From a checkpoint of a small transformer trained on Wikipedia.
Size: width 64, 2 heads of 64 (1 for keys and values).
Each number is 500 + 40 x the weight over its row's rms, rounded and kept within 0 to 999. Layers, rows and columns count from 0. Numbers have three digits each. The size before them is the row's rms in percent of the matrix's.

# down: layer 7 MLP down (transposed), 192x64, rms 0.153, rows 7-37, columns 0-63
# gate: layer 7 MLP gate, 192x64, rms 0.307, rows 8-38, columns 0-63
# up: layer 7 MLP up, 192x64, rms 0.281, rows 8-38, columns 0-63
down7 085:516538467542512455442507499535465445479446470540570494520500452473469425512506484522493476464486460457561553535533545448529472530440572549489530511483581469555505551463590459505456466491526449
gate8 101:464481513489472534545538430541529521530580504452465488471463535462450580460518460491476503499467492493442599563437491511546499539522525449504458527466499425455507547512494511526586567464524512
up8 086:484462547546502471504509482492484529467492512504462579491503510560506489535518506442444571542491468499477562553436544558517522448560464434488548520557472510473555574486546489520412461443515562
down8 108:472540505445506496598499523534493483513483523539452510555442617453399472495488469496506490504482484575533562457442566506516534519513501470432528485518499486457476469509491537466527488410519525
gate9 110:563458476554447482474468462513523475483449562449498539529469546517500521570559445460454489450462465498458475461500461510529518485515585521574421532541471461511514471584482478437448484466511524
up9 103:514534494463433464489524466510469541456510527535555443505580437413541430443509468475540525622514514489489501536572466524551489531512420514491434496494520490506447496501518524524492481457482534
down9 112:525550602480461466523497399475466506475490550455554520489497459467572411467523434501503486571531501475511545550526489542485511466497499479529467485518499524514523446460491542559547514452412521
gate10 096:513490518511525514502442488511506439482551471547500490509555548494567507459487424477547415580532500573462505475492497499533541551440538535538533557551433533493504575421496524450462516459521478
up10 097:420512532592481539528522531559558510485490452503553473561500520475519483428560454478533449438480476514440510499513419507507458508506510540491565534564478463506541526445494423479459552532492531
down10 103:477472536523432432541446608543487473435486512513487467462423533509467511428479519502503483502533475528495515506523571547451514534536477562503543538502447497498476564498457614465526487486477524
gate11 106:479474543406440531463541591528515549548530503494558522487518533479495569498467492581415461528486552506546491444530501566485484459447561538544513507483485498475540527425496512447497488454518495
up11 104:456502501546532527467484446454506491477534490496551566497493499473501562463460471533501521465480596472461500512530619510528470558480485536490474555548579570452453433468481522542524443522485537
down11 099:487500549465461458454413566527565548524525421516489464499458458527510529479496513528438484504575492571513542530525538484505505433422462508469500484532488463540542537488521492423485494458494594
gate12 087:539414428507450526459475565465507483607534515532553568481441520480461503538441558506532482478519550552527531483497514479491521484507586479526514509545520545537535501448552448528458529540523473
up12 096:488492545542496503501488503520494595506486533542546511454534512492411594510508450410571445509518516528492508500458487527558534600505482570535502523542504558571500534483537531506550532505483528
down12 089:497485517523508486498424592538493434512527480481497459529483442506520483489494462598535529511535514477554526533507533479479403425487571558455508413491531471497501464506500564537529475521453564
gate13 102:577449512500476557470537574468501516487517497461614460515485476452512510466541538474395516621492559466556486545494475518546464504472510498496512518479524485514501483453486433536478505437499503
up13 095:495475581569525434499474530521464509504491505522493465540499480471563563539464476489603522526585551570537507474551556461452478518488506530488450578471468534509458462482426509535485505501467549
down13 107:487490468566463452463502526504480547507489535506522487506537472411512524481439516511591503463487618519521428508435534457510529507453472510476498478536491496531548517407446444589493498527517516
gate14 095:493477465458444461501498554484565508491504585476526506473446550520529561483525530482520514533448465492540546473593453602435484506524456535489554506506448547481518592520450540503505489455538514
up14 105:455493482449559520496544501550503464486519460497538518540614511465526425423487480485561569525547569511503487505465477531534484543483528527435452463483522471521521452510507439537546411510491548
down14 122:439531500582574514548537557552481542520462472519486487472513504466502467486506560438563529463527522445477483499535515480485431495444500477402492534517526465439549482468519498553494453549412537
gate15 109:464504488508486517457498497492524482485468519438461506510563504498475488431484483470539484524462511482476529550517482448512553513559561471527506368504511472486467589478467546482367467451544461
up15 109:501451486444470512435573473541498484569437571554497532481533458588496561529527445498480456454576551494566555457493473481534487440495462516583490451467509487522483504467489494478474483461514526
down15 113:494492541521560490485527496515411460504442445484557555531536552512445456549583440465529476513540605468534488482493472538477451501487481469535500515518473465507557491415486451513508531426535515
gate16 087:531478512499507511494559532500483517484521438544586492476513493515584482507525497528507493449520575564567545564457506424579442505439526546525508467544496589500507508504453435535448476464494522
up16 088:532493500551541503501526559536537531436474461480489455473454470512473511572506526454519498479525553548544539528543567527533495521464569478577449531462524541516524512397525433511570527449446527
down16 091:545512506541495494562493519468533495506512481538553549417511450506516502483540463582547459445479538505502504496410474456464533511536540533534507508482464539487467501529405573437458446580511445
gate17 101:522458419521431500494548532494545442515476485443493513470471514437512530491562476534444502481574563458442500510486475448459488503400552506511522583500557494549480520425514510465509457501445515
up17 099:426485509480512495501450496487526586481565468495485507469439490598507468456511517439514537565501430452500477454534449591453512481502540509498539522505434470447471452519497533452495489525412475
down17 097:481585427404434477530486534514502531484548498526485487468523516497464472469499521448417452495531491585500533425474540485525497505486500524480520479429517571537521499453560539432493488519577521
gate18 112:509445431510487502454472457510527493553445476455477560385501537458506439484465466545526477484514485420467535443491489422571487522487520533466487492490471489505435493469528485451496414446506551
up18 099:493509480501508467578454484479556436539503547513436537487545585456464493539451501466520502514535599437552545547531570457488529459566525534447547546520525497531478490509519527477503450484472557
down18 107:489485502502458465455432485449514462495467533547525499445526529504505544469529531549493443467596542487426511469537512477548454575500549575451497482568514518484461495474491468508552553407543544
gate19 088:532459537521481476510462487438524489485505515468447551556500547516530428474474491531573552493494498451505502440544491585482464499541547476576541533471506443480543550546590500467571476523573487
up19 092:476459507470544522503426521444498571471568448463477487499495526513427540505479453487551569509492442523529446479453523509521402508557409535511454466488492556481451510484493548527481508433531457
down19 095:482473442504494536552552493542459529578511523543493585446438529492440536479468570438504507457509480487533506490559577517451456496537508513497441508450520482514505424505493490509467540409546449
gate20 081:553502491498489521482538499584598550524504558496521546507588476484530495529538534513530579535508461554499543481478490467512464505559486501551446483442421502548526524493498485573582531492558527
up20 092:506476486499413435459449504515464451477550448519518492433465543521505460499492519477510446453479545422476552487499441555413510535539520458497486571497515460560497499509547479401550478489518461
down20 088:488580486536460456537556416510519548482529514497425547477493524486453488535504492497476488498488523512557426523496457556520486498455367488555536558465532532423519461498477518567505470472502506
gate21 099:505606496490514515494547486544520439461590493491490447496490536491520504500520451501481502540463545567419416505480512513524459529506530453531520483494450441478466535431515425544459487463579543
up21 111:529554536497491520486465579500506429497552484537491453517464491440541541550535459446495566487443509512466451518460590478466539535462472457405550509482555466537487516491500471476494451513555573
down21 109:521496492537511517526482497481448542506463577459518562471516521503484527531475544519491539511425496499475478469534427477400415494468475554529433497427470527539485483504547499597529568498561466
gate22 106:501508501511448478565449453478529403470480460459498529490462503465488573493524526402551532431518560548466487474507531525527539500516433509497503501553546461513500489511487510527457632486512541
up22 103:498491446500493524463523542560397527427496516505502516461456519464528513494458464430465502459528496474486522491480457457468433501523525483576604453559525519479531443466518483458492431490413487
down22 109:479557445469522514468473440510498546540426470507498478470586433530444467454487565459550486545545601458458520498461539472531473491538494420476474517507497501502572511532518467508553533481546542
gate23 106:460532575547501508481505609467537499524532622471488520453498599449552452513533530472524513512496511476516472445509512549498498502525549511510533490519495574465410493505526472495549509522546549
up23 106:469538560410536486532518517518495486517528492539462564542566482515525494505411464475441498541480542511529455553477483499444526477507576525513472526467466466563474506452543511514452374528484468
down23 111:472518546426464491474495501480542478529437499483513499445469531557552529477534560424535518555496572456447522557471490470495441476556516435512467537424464546508495497512558447495523478552559560
gate24 115:533430441520571458533534551454526461437527459514554489532574481553527488497503510485476537532506546481534565496481543467541544559503512492590513455525463487533530554503471447519447559471449558
up24 101:562541525502457559502574506506416558481523449496466495499470465493542477519568483546520512515562443505509485542531483438499461486433509568529520576479584506434436522465490508516426506482507462
down24 104:488498552515439502526500428484520554496485481565497441585449538425474525545510536506507454506565569525479490473416490493508470477516522442481481512495534421502522597508489476565454502484519435
gate25 114:497549507474422524496499561497538517528504520470502520456558584590520557498447511518444398596494498519504534549544471459492530505524497553524532434495474471517490503450461425494506460453485507
up25 108:491535526471431589473489574501559526564505561511458507455516461559476509494512510520473495514462538455421504479497508478489580519479507501440580510530554574530567451548556553479466497499493515
down25 111:504511539402530478509421480509527493450478526517493506496569459449444591599463490476540492507486521480453437488494527483516436485511574487468505441526510474553492528535494589502497547462544530
gate26 077:532488489489490547505589502466503516480417574532489514523499496533434506488566510511507545545579449508443481524469518495539492424446455465561496560499425466424521456519507563518461536498449507
up26 075:526594539522511486489521541528444506454501558486476538498530517543471506501573434559596444526505466521498440504457524467498495484462494545481582500506464401515473450474565480534498452470483450
down26 089:466509487503539462483473487489514504453537486500522473518506433438535469514484500550443522441493465490520430586437546493511467526539484587496570549419575461475430488483562500575495469515493538
gate27 123:471477539543508503523454467441486462486519435440478527518504540489546503498524392508445446463536453508473495556483437476431440498501466524505457482482467477427485500507513471470465537387461434
up27 113:465457497489543503452518479491434505489438463477409512476494460500457572491512460501438509486482447437482460460542519458482620475422507462472488475431563482411514476517515487473497508495455503
down27 111:522488536423493534508484525475516585491437521485572502535454430528453528488490487499564451562457492487464544504514460477470464458503575501526484541464470522524553507517530552407478513407547459
gate28 080:552416469526460480455541559477511590536415498503504526515519543571489470484455525508424520477541543567523530469464540544502459530514504480528498516487492516444449530525441498418559450491514453
up28 088:423581511504430477506513518536591521550538487533505515535439460548472478523499528448513497486509503453531549561499527515464546501571463553489516520495476542491527550562561558490566545441457540
down28 085:514408554484533531542505538576466467495544480504527518472481505520555611505453498564479515542504490545458562488503485543421509472466486515508501496493514472467508452501422500482491429599471448
gate29 104:448514478564472443508487521389498532506500533510530522496542461487518471477491513478560485438508553493449454502547567521458470482495499512519529472508586445403459481465559533467503445463582529
up29 104:555501462536583499444497460485452468513550451498466506478486514471412468490519508455489570515468544510509459512440577445556458498474577480515470487502465559515404417451514526522485512496502527
down29 105:559442472498540615497540498517508569539597538450506447544503522536412490496491527513512534451485431495536527465499471485497481524583486505499510505469471502446463492483471469491504550444547423
gate30 103:445482491571468512448513553472536476470427568475544484551471479539484537498499533501498512484465527577526512544415475487486552413483480431528589560466501444520517520510468473505470567457478515
up30 110:526571467583606477481446478545461544491510419522461541569550530470548531536518536489449529530504497522543489423557487496520519498534470552446487533472530502494455433493488530432528522501518521
down30 116:529465573590527420518554459478473554490485463487453511500523547502583455483541512415521543543564470564519539496466470494433487505487459545446522461524450503434463478541505508522485484551498481
gate31 092:526462512425505437531427495450508455523541506531515458453529547482583541489449475468486526576480507539471521522505497461472494463500511440493495484509500462518496433445442456616467437451483545
up31 107:458461542506512487534520548560477471548582488457526489480517543443474559488462435550503509549472502556535497545484409501478538473485465487525372487519443520511507503554541471539516551494550546
down31 103:439472530472528488527563507470521464594506531500531508482615501464492492543451458611531522472599515491480457529510491510489486417485513492521461495503488540492499515483464532444437531509425495
gate32 092:502463447478446465534540428501479512579478545494492521444504518427524571504518524454572497516523503452458540546471437476550530510481526470515457494542529424527482417458446510512493578509442534
up32 097:476405496523516548471544521490539431555479530510475500540441531520508556544524504511534447489553468492509544544498459431481621520525430430487487471510510496453482547447490514467551524513433487
down32 092:476454481552522434459493547512469478475473520534500461486548471423483515520424509595544525503508544448567562542417514542527535564450474521458558463521508522490480537497467526495489481552468426
gate33 088:432473479511474493519514531548521467528556513476477570404479605477503559494478455506465461466456538457517450459476486482436486548504490519509460492521467508480557410517490566569522577498484497
up33 099:515506497481504476511505552526536539440546515517485505517466524473469499571430455558526424535515424434556525510518556530504492460449554521512449533439531498470478594424528442470542453506517460
down33 097:473503551521585524456437468497457498512449498498500480549415497536560567491538486428530466474513552491542523520542512474520501580490497498452506513509475463542594418484497471544459462420511524
gate34 102:505460508399497476524480580482547473472474531486450482521519419484536512548522571460447456476544510473459550469518502504475431461461558424436532513468502525507421544446510480490471441475506478
up34 095:468567606409468495476470499494499457492435489520519461473551551533536467463582450405486495541489494521424501496506567494488520493482534511482495464508530530559483492515452429541444483535512527
down34 101:485511465490487478509461424517550600476462555447436574480495507460518480533472500477535498483439459552523507491473441553533497524523499481544554448554485471459510536557563471491455501583534431
gate35 109:495466493507481553501477536448554465462413527502476514508420495447492519545500523584493548445496513564479526534447496479487520479527510453507563519451445512449539577504494550491596560436520507
up35 107:421477492500493458519457485445500535463474544560569469496495497456493452451406498587498494482542487495464585490485534510503470534505451497547562473522530424491461487443490442448504513500452579
down35 116:514453562401516568526459451546565449445460463529489505425490479496479551538541494486479484493527519514433522504503557505547485492485539509540507489493429496461473466486564434468501568559574515
gate36 087:470508521544467511642505525436499553550516500474508482503473506413539417506457454470471476511536528572508530487571504533550510532477498463536446468587471518483534478526513499576506496503514480
up36 094:469516490551553559519465489539558495534532551415455493456554472527513482526492496480621512522539478526544541469555518511474474489484501496508539529537454551536427506541586518499550570486508440
down36 092:545448409497549502509447579551466509462527587490466547517501425477474528534505480525484575506448415489520423533534462447498496519491510518519463525469551520445482493538507480506525503593506489
gate37 088:465600500529499544462523466498526531490535483512563521467486505461513537577525495572447487488600483590471509494550422502496486505500471510516490459552515498479505484467443443564456518488515594
up37 092:474458458514512438533528489571441548560483526497468487468472539517495462483457480492470519494522407473463424513451499527562492512470390457494485444455546486456492560539477528534535470469583493
down37 096:508527490494511501543511550560550479533494486457540477454452418542536487520490484415510478547398500430470545473483497459515541525495534504532609512493500450534502499547497582466460489546461448
gate38 100:490407469515442457505465537546502483560526554478469442490460507496566566569509575507554529478570470548467474467544527541551492543418497476509498492526483458459496517514470497529467574433503505
up38 092:383468474505488488501487553510568452454494531490538522518524521516549541511543542499490475561511494544507525437486478490502471484451589597489509496484426494463523467465561580446550542515475531